config = dict(
    rope_theta=100000.0,
    qk_norm=False,
    bias='none',
    decay_fraction=0.3,
    max_seq_len=512,
    train_tokens=102700000,
)
Each number is 128 + 24 x the weight over its row's rms, rounded and kept within 0 to 255. Layers, rows and columns count from 0. The size above them is the row's rms in percent of the matrix's.

# layer 5 MLP up, 128x64, rms 0.224, rows 0-127, columns 0-31
size [ 97 103  97  90 102  89  92  99  94 106  97  99 100 102  92 107  90  93 110 106  97 104 104 106 111  99 105 104  98 106 104  96  93 104 100  99  97  95  97  95  99  97 106 106 102  92 104  97  99  94  97 106 105  97 101  97  92  99  94  90 108  98 117  97  98  97 107 101  96 102  96  97 101 105  94  97 102  94 107  97 106  94 100 105 103 101  96 103 111 100 102  98 111 101  95  96 103 105 103  98  98  98 103 104  96 107 102  92 111 100  99  98  92 109  95 112  99 100  99  90  99  90  96  99  99 109  96  96]
[[121 164 135 113 115 152 167 141 108 137 108  87  87 122 131 123 159  80 120 120 114 153 137 107 169 119 112 116 106 122 115 175]
 [ 94 140 146 118  95 125 137  86 121 163 149 114 153 129 138 161 139 206 170 150 103 109 109 120 140 123 174 121 136 135 117 132]
 [113 133 125 151 119 103 137  71 159 145 122 117 155 145  84 154 184 125 136 153  92 154 161  91 150  89 134 151 122  85 109 136]
 [129 113 144 133 115 139 118  76 166  98 172 127  87 124 122 107 133  80 135 186 152 150 141 139 114 142 110 140 124  80  98 126]
 [123 147  86 138 148 124 151 119 186 127 110 172  73 117 142 156  89 117  93 137 102 142 108 132 156 124 147 140 128 110 137 151]
 [119 124 163 126 117 128 100 109 174 146 135 135 125 132 113  96 139 128 130 148  84  97  96 133 135 148 144 132 114 152 167 151]
 [141 157 167 130 125 125 150 123 114 109 132 133 102 160 144 147 148 141 152  78 125 161 148 137 167 138 113 117 149 143  92 120]
 [ 93 177 180 144 134 111 104 133 103 158 133  77 148 136 164 136 132 173 107  93  98 113 143 106 131 106 110  90 123 124 135 110]
 [138 140 123 137  83  90 119 156 120 111  85 137 122 127 125 174 102 138 156 137 103 142 126 129 100 110 126 133 133 128  85 132]
 [ 93 139  87 102 101 120 107 104 145  83  99 143 138 129 117 160 119 140 103  78 129 103 160 152 173 143 142 127 120 125 154 131]
 [159  95 181 137 139 126 131 117 119  84 114 131 113 154 109 189 154  93 170 144 122 147 138 145 122 126 111 101 143  92 138 138]
 [108 133 157 138 142 140 153 109 120 135 132 125 112 142 117 128 118 116 103 116 120 187 120 140 115  98 105 152 115 118  48 132]
 [127  88 131  96 142 145 116 108 129  79 108 170 133 106 136 139 138 133  57 131 108 106 143 136 134 152 115 151 143 100 111 132]
 [152 124 107 133 111 100 202 110 135 102 142 136 105 120 128  87 122 138 117 138  97 132 119  87 125 134 112 139 129 144 146 147]
 [141 131 136 123 109 134 113 102  83 103 142 119 151 170 124 147  80 118 145 175 157 176 126 117 115 102 132  99 142 153 158 147]
 [ 94  87 155 123 106 160  93 111 117 153 132  81 154 118 140 142 135 153 136 125 114 145 136 123 170 134 139 143 127 104 149 142]
 [167 122  96 123 139 127 110 142 138 158 139 110  67 150 167 103 105  94 152 105 126 143 148 121 136 123  93 143 134 131 119 136]
 [106  87 165 128 137 142  77 122 132 115 130 109 173 124 101 128 175  80 122 129 156 161 118  79 140 148 112  99 134 145 122 142]
 [125 115 111 149 153 144  70 116 132 136 116 127 139  68 156 181 150 117 136 113 140 118 108 160 156  46 129 102 155 133 111 132]
 [125  99 103 133 137 156 143 136 120 122 117  68 134  90 115 169 115  99  98 125 125 110 127 144 130 145 137  69 133 120 144 128]
 [139 101 125  92 137 106 151 110 150  85 139  95 159 158  98 125 109 116  95 188 114 140 116 103 165 162 127 133 133 146 155 133]
 [141 122 113 119 104 138 136 152 122 157 131 115 161 119 120 124 184 130 185 146 105 133 166 153 139  64 120 128 115 167 150 130]
 [116 144 147 140 127 150 122  81 120 102 137 124 139  94 133 136 133 154 103 111 134 148 115 123 150 110 135 175 121  94 153 132]
 [172 150 102  83 123 112 139 133 126 117 145  97 157  97 130 163 126  95 137 130 135 146 142 109 119 109  91 115 175 120 157 142]
 [124 106 113 141 157 116  98 127 161 125 189 130 113 120 135 123 131 115 136 112 145 160 145 113 141  71 159 150 108 106 164 115]
 [129 163 146 123  93 153  75  92 177 112  97 140  98 141 151 138 146 143 134  86 126 124 143 120 140 148 144 174 145 127 164 147]
 [115 140  84 159 153 187 138 168 137 138  81 170 116  97 126 150 145  93 133 138 158 119 158 151 156 130 143 131 101 135  85 114]
 [121 139 114 109  99  88 127 106  90 120 119 163 166 124 112 113 122 119 103 135  92 101 163 139 183 117 140 110 151 157 116 148]
 [124 134 144 114 111 123 164 109 166 133 106  89 126 125 151  94 155 126 130 156 119  68 156 131 152 119 121 144  95 170 116 149]
 [ 82 148 130  91 194 137 128 156 153 137 134 125 152 124 141 148 100 117 109 120 113 117 137 166  72 121 145 105 145 108 128 146]
 [112 189 123 156 121 121 100 116 144 109 163 128 124  98 127 126 100 145 149 106 136 118 128 123 145 112 131  86  99  80 135 155]
 [118 134 166 119 120 121 118 151 177 162 113 119 161 122 116 175 122 134 108 110 135 135 106 165 118 132 117 125  97 149 108 115]
 [130 128 143 127 123 136 107 130 147 113 105 154  81 162 154 101 100 145 155 172 124 103 132 180  93 158 171 113 137 120 111 106]
 [ 84 127 108 108 122 128 138 142 147 162 128 168 132 128 101 151 116 109 139 135 113 137 142 130 189 112 136 157 171 134 144 118]
 [133 161 109 141 165 131 118 148 117 113 114 152 112 152 159  87  89 139 117 142 159 125 123 129  89 127  96 147 115  72  91 112]
 [120 185 142 120 104 136 132 142 132 135 121 164 144 111 132 115 149 144 166 148 146 100  96 135  52  99 116  86 145 140 142 126]
 [139 147 140 137 151 147 109 136 123 161 145 113 109  95 130 138 132 171 146  99 141 109 107 137 101 110 158 128 155 130 125  96]
 [ 91 138  82 148 104 162 113 123 123 162 112 139 157 111 134 152 140 149 118 105 151 130 129  79 133 140 104 142 139 162 133 176]
 [108 132 159 109 117 108  90 136 127 136 170 155 193 119 144 106 138 173 125  88 126 124 142 120 123 159 135 147 147 115 152 159]
 [122 121 110 126 170  75 127  90 107 148 149 105 157 156 125  84 118 122 105 122  72 132 108 162 111 129 123 137 102 130 120 147]
 [148 107 120 130 136  87 123 138  99 161 130 144 164 143 126 160 140 136 148 121 147  83 108  73 108 140 158 120 115 134 122 144]
 [123 118 163  73 140 122 128  95  90 151  97  87 106 143 106 124 148 131 112  88 131 122 136 119 119  86 113 101 161  90 160 139]
 [111 137 106 155 132 142 117 102 106 137 169 107 123 116 108 120 134 128 134 120 106 157 118  46 156  91 112 131  89 170 107 130]
 [148 113 169 168  95 109 141  72 137 153 172 143 122 147 129 162 112 121 130 104 163 120 199 106 127 117 139 118 117 106 105 136]
 [157 123 115 103 104 138 183 111 149 133  83 126 115 143 103 105 141 126 170 105 112 137  78 100 128 143 131 152 102 143 106 118]
 [121 125 155  89 129 126 137 163 156 151 116 102  98 110 172 146 155 134  87 142 171 124 136 119 158 186 133 134 102 149 140 128]
 [ 84 117 154 145 135 134  88 124 124  86 138 166 115 122 158 122 133 156  93 125 104 134 118 144 126  94 148 148 105  95 163 130]
 [120 115 122 133 100 125 178 105 131 157  79  80 143 149 130 189 132 142 153 117  96 140 129 128 115 180 109 136 116 153  90 118]
 [118 115 132 134  68 119 108  74 154 104 111 104 104 113 140 116 117 118 122 121 123 114 108 142  80 142 120 166 128 114 108 121]
 [105 143 137 144 131  92 154 120 152 153 136 172 104 110 114 163 146 161 123 123 100 126 117 114 167 145 126 105 151 169 165 155]
 [155 153 169 150 155 140 131  95 123 156 138 113  86  78 128 118 158 105 124 142 118 149 118 119 136  96 114 163  79 159 143 128]
 [164 127  93 126  74 148 118 148 150 121 129 145 149 179 126 120 124 139 135 115 146 151 110 115 152 103 100 126 141 126 133 126]
 [164  99 134 159 131  95 141 120 164 132 130 101 137  71 132 135 123 140  94 151 160 142 155 133 156 154 108 145 133 123  77  65]
 [125 112 111 117 170 124 126  82 119 121 165 106  93 117 129 122 158 120 117 165  78 136  87 123 132 119 135 110 110 141 175 146]
 [159 141 143 100 175  89 157 119 117 159 141 140 139  92  98 106  93 123 114 148 159 132 135 140  92  87 145 117 152 129  93 146]
 [102 143 144 113 109 120 126 153 130 110 132 108 144 135 118 135 136 112  96 125 124 112 146 117 142  98 131 152  99 122  97  77]
 [134 147 139 140  83 122 137 126 147  96 169 131 112 134 107 135 124 108 133 161 144 111 175 139 137 152 133 149 109 115  88 100]
 [172 137 123 116 138  86 135 158 138 164  81 103 158 130 131  78 163 174 137 129 126 149 100 104 128 128 141 131 156  95 120 124]
 [152 141 127 139  76 135 108 133 156 147  98 126 102 111 102 117 175 135 170  88 110 146 155  88 133 144 152 134  99 110 108 140]
 [112 119 136 152 129 174 112 122 115 117  94 139  86 145 143  94 122 167 151  89 159 149 122 179 132 132 121 143 108 111 115 155]
 [146 162 135 122 125 150 137 124 125 113 120 139 131 125  98  85 139 124 107 148  74  92 170 143 131 151 122 124 118 109 140 160]
 [105 129 156 138 127 113 160 136 150  75 114 122 103 111 131 114  86 141  99 110 148 139 130 116 109 136 105 137 176 132 111 123]
 [112 149 102  99 131 138 163 201 146 134  99  87 147 140 121 139  85 126 168 118 160 165 141 134 128 125 119 130 148 126 150 152]
 [141 142 137 165 108 135 147 112 101 123 141 140 103 163 125 148 127 162 107 138 128 119 145 144 120 167 148 121 126 105 136 145]
 [152  87 160 160 111 171 166 111  92  89 106 141 111 124 121 116 127 129 119 150 146 111 113 109  95 131 112 128 102 115 101  95]
 [145 122 154 140  87 106 131 133 179 126 148 135 138  88 111 158 102 141 125 134 182 102 145 194 133 160 103 114 140 118 171 110]
 [116 117 146 187 132 112 112 122  99 133 136 139 145 113 125 134 129 106 141 149 142 148 151  80 163 136 128 150  81 103 151 127]
 [134 138 140  61 143 148 173 109 106 153 105 166  88 144 109 159 124 153 151 144 135 130  97 124  81 124 103 160 108 181  82 127]
 [127 128 129 128 124 113 127 130 102 143 130  89  95 108  95 149 150 100  84 124 151 178 124 100 166 109 139 118 138 114 103 139]
 [115  65 168 159 103 138 146 154 152 142 131 125 127 136  84 129 147  97 115 103 133 132 136 116 145 172 132 148 143 105 104 149]
 [102 157 110  87 116 153 106  82  94 109 133 129 128 117 112  87 127 111 134 127 102 138 118 103 155 109 136 122  81 138 140 161]
 [130 127 120 122 136 120 109 119 150 124 111  98 128 140 124 140 129 105 145 122 122 165  82 128 136 159 125 154  66 158 153 132]
 [118 129 105 113 152 172 141 160 119 169  89 132 178 159  97 131  95 152 127 154 132 133  93 116 132 106 137 119  85  95 136  99]
 [142 129 110 127  83  67 126 135 155 124 128 100 182  96 117 133 118 137 116 137  98 159 120 118 132 105 114 118 140 107 127 103]
 [141 133 134 140 124 177 114 157  96 131 134 145 147  48 137 107 148 141 108 164 119 121 137  96 134 135 132 106 142 116 128 158]
 [172 112 110 135 101 130 117 123  95 148  94 144 110 151 180 136 137 109  81  83 176 157 108 111 162 137 110 116 105 142 109 138]
 [141 188 110 119 102 161 130 125 144 113 106 137 126 120 142 113 136 132 124 164  98  74  97  92 101 136 121 159 129 163 134 135]
 [135 102 127 155 121 112 122 139 161 172 122 151 129 137 145 150 123 132 133 144 151 158 143 148 112 121 149 112  90 141 136 139]
 [ 67  96  93 141 140 115 148 122 144 137  85 149 160 118 128 110 108 112 138 138 112 144 154 169 162 129 128 122 152 134 141 175]
 [103 123 133 112 113 128 103 169 160 122 147 198 123  84  77 149  98 113 128 103 136 145 137 101  95 152  97 119 142 161 135 109]
 [155 119 132  91 179 161 118 158 117 123 151 122 136 139 103 123 143  68 114 133 111 120 132 161  79 143 153 111 132  93  85  89]
 [149 138  87 125  96 105 185 139 132 175 147 128 148 134 149 125 101 158 118 120 106  99 120 118 136 169 146  97 107 104 119  71]
 [ 75 126 137 174 138 142 122  96  81 195 169 103 108 118 152 127 125 130 123 139  96 165 122 145 143 135 127 125 143 129 136 145]
 [112 157 131 120 138 135 122 143 110  90 118 149  95 149 116 142 141 141 104 141 115 116 181 107  90 137 157 118 144 115 130 192]
 [ 90 144 136 202 116 112  77 123 107 167 101 110 119 119 130 134 101 137 111 120 131  89 117 125 101 115 135 103  97 137 128 135]
 [128 122 118 131 124 165 144 150 103 104 121 156 141 181 126 146  99  87 135 129 125 139 168 131 144 133 185 107 134 164 113 116]
 [105 103 127 147 161 115 125 110 118 141 119 125  86 105 126 173 120  87 100 122 108 116  73 125 122 110 112 112 177 134 117 110]
 [132 166 124  92 117 124 127 137 171 107  98 137 114 134 122 152  80 114 128 143 162 121 133 104 120 127  97 141 176 130 119 165]
 [135 121 126 129 102  99 116 153 118 156  96 105 135 113 171 126 132 140  75 105  99 157 135 143 134 162 160 155 117 117 124  78]
 [124 168 137 163 109  84 146 157 163 141 134 124 149 111 117 164 131 116 116  89  97 156 130 109 139 137 140 116 116 170 131  93]
 [116 159 153 111 155 106 144 126 156 123 153  86 116 140 118 163 143 182 117 146 144 109 127 126 108 122 162 116 115 141  96 152]
 [121  99 134 103  72 138 118 127  70  95 148  96 113 142 109 125 133 177 100 125 124 134 100 102  99 134 133 118 100 136 120 100]
 [153 139 136 157 135 100 126 100 152 115 107 151 152 148 133 118 132 150 142 135 104 128 126 124 131  61 112 134 131  87 159 131]
 [106 135 120 159 152 122 163  91 118 174 192 147 143 129 127 132 136 140 122 113 143  92 109 126 146 129 158 121 151 126 100 122]
 [141 111 114 109 139 114 146 151 175 118 101 156 143  93 140 158 171 129  99  87 115 122 112 117  85 151 127 155 108 147  97 135]
 [104 100 132 152 157 137 107 108 136 125 157 153 174 149 188 137 134 144 137 126 127 133 134 138 159 156 155 139 116 129 159 168]
 [118 121 158 119 121 108 110 106 135 121 160 167 122 135 105 115 185  94 113 123 139 127 154 123 118 115 109 115 110 125 107 121]
 [102 128  92 149 166 103 147  95 132 127 167  90  77 122 151 188 114 141 103 144 140 141 103 146 105 134 158  93 132 150 140 160]
 [133 145 172 123 154 180 130 113 124  62 182 122 123 102  99  82 128 172 120 154 139 118 128 133 125 156 112 128  99  92 145 120]
 [ 88 131 100 138 140 110 123 147 155 136 179 138 134 140 115 143  90 112 130 131 116 131 123 130  95 121 110 131 134 140 103  98]
 [ 93 162 110 159  82 154 134 182 105 129 137 125 118 147 138 114 143 135  77 182 135 146 139 145 131 125 108  92 128 123 160 112]
 [147 140 162 123 158 133 121  99 111 111 115 113 118 188 139 126 134 140 113 126  91 118 115 116 150 144 126 150 133 166 128 126]
 [ 97 112 105 148 151 121 169 149 118 144 150 100  75 137  99 150 141 108 140 148 167 152 157 125 108  81 114 105  70 132 133 135]
 [ 99 153 182 115 108 134 107 146 112 143 127 120 116 140 133 108 146 110 125 132 141 105 141 134 157 114 158 108  63 128 127 158]
 [139 114 138 130 100 166 117 125 141 114 116 136  88 114 119 132  94 132 109 143 179 145 107  76 110  88 147 161 172 164 137  96]
 [131 149 122 117 159 113 114 103 139 146 134 136 134 122 115 135 142 109 157 109  85 129 183 124 133 108 170  94 139 109 130 102]
 [183 148 137 105 102 137 159 139  99 135 193 112 131 135 124 163 129 138 157 134 128 157 149 123 138 117 125 128 145 167 149 119]
 [123  76 164 155 143 135 127 132 130 113 166 166 133 129 125 142 114 120 119 153 103 146 119  94 128 155 148 103 171 118 175 131]
 [ 95 150 130  93 133 104 175 169 123  78 149 104 156 126 112 119  73  85  89 116 119 155  98 149 151 165 128 117 112 144 155 115]
 [129 140 103 110 122 106 118 137 133 125 116 131  93 144 113 110 160 137  92 125 111 137  69 138 105 126 135  99 139 132 112 129]
 [105 117 146  51 117  93 146  75 109 130 121  91 125 135 139 123 147  83 146 135 141 109 119 149 152 150 104 119 167 140 149 149]
 [174 136  64  61 154 132  91 152 149 108 139 103 170 137  81 110 106 130 114 159 138 155 100 161 133 117 115 127 139 112 103 129]
 [121 110 126 183 168 134 145  97 176 130 152 138 185 101 114 126 160 134 146 146 144 155 106 160 130 116 117 143 125 122 129 103]
 [162 156 152 155 121 127 129 134 132 101 123 146 115 102 123 146 135 150  95 111 134 118 169 140 159  91 124 120 170 129 129 151]
 [137  96 146 151 110 135  96  75 131 108  97 112 155 154 103 119 137 144 141 167  89 129 135 123 139 100 109 132 122  99 146 170]
 [127 119 139 116 123 120 123 158 120 148 119 118 108 138 109 166 122 100  95 113 133 101 148 140 129 159  84 113 151 138 132  94]
 [103 133 151  91 122 172 129 146 147 146 123 120 112 126 143 120 143  72 105 155 132 137 161 138 120 128  93 143 126 158  81 135]
 [ 96 144 103 126  95  80 152 144  96 156 108 151 131 131 116 145 123 120 123 146 146  93 111 123 100 117 114 152 117 143 149 170]
 [106 121 151 140 112 165 122  96 123 134 143 153 107 135 132 129 105 160 148 116 161  77 140 182 110 122 140 103 136 143 118 124]
 [158 154 132 125 141 109 169 130 147  97 125 138 105 156 153 154 132 107  87 129  94 168  94 138 130 147 130 109 133 141 146 139]
 [ 95 107 135 108  78 123 131 144 137 107 107 107 137 143  87 144 135 119 150 130 167  98 102 147 146 122 121 128 117 139 150 165]
 [127 151 101  96 126 116 158  98  76 110 143  86 129 164 161 140 134 160 166 127 139 109 113 120  84 116 115  95 152 159 140 139]
 [158 151 113 154  75 111 136 156 123 121 122 126 160 144 176 132 126 138 125 126  98  98 136 107  96 147 138 107 125  95 157 128]
 [117  77 122 149 156 136 122 122 149 157 149 121 120 146  98 149 108 128 166 109  73 164 146 104 148 117 109 107 141 115  59 137]
 [179 114 138 148  92 154 159 134  75 138 157 150  96 145 117 135 117 148 144 111 141 128 126 130 124 100 106 111 140 110 137 128]
 [114 133 165 161 176 125 109 139 140 135 106 116 130 133 112 144 118 143 100 126 123 126 150 111 123  93 115 128 103 105 143 178]
 [106  88 101  98  79 180 123 123 138 140 160 150 142 155 128 147 108 126 134 121 157 124 149 128 140 153 125  99 138 150  73 131]
 [107  97 130 135 122 112 123 164 106 124 139  78 135 126 111 101 120  97 148 115 121 150 154 200 143 124 117 130 119 122  79 121]]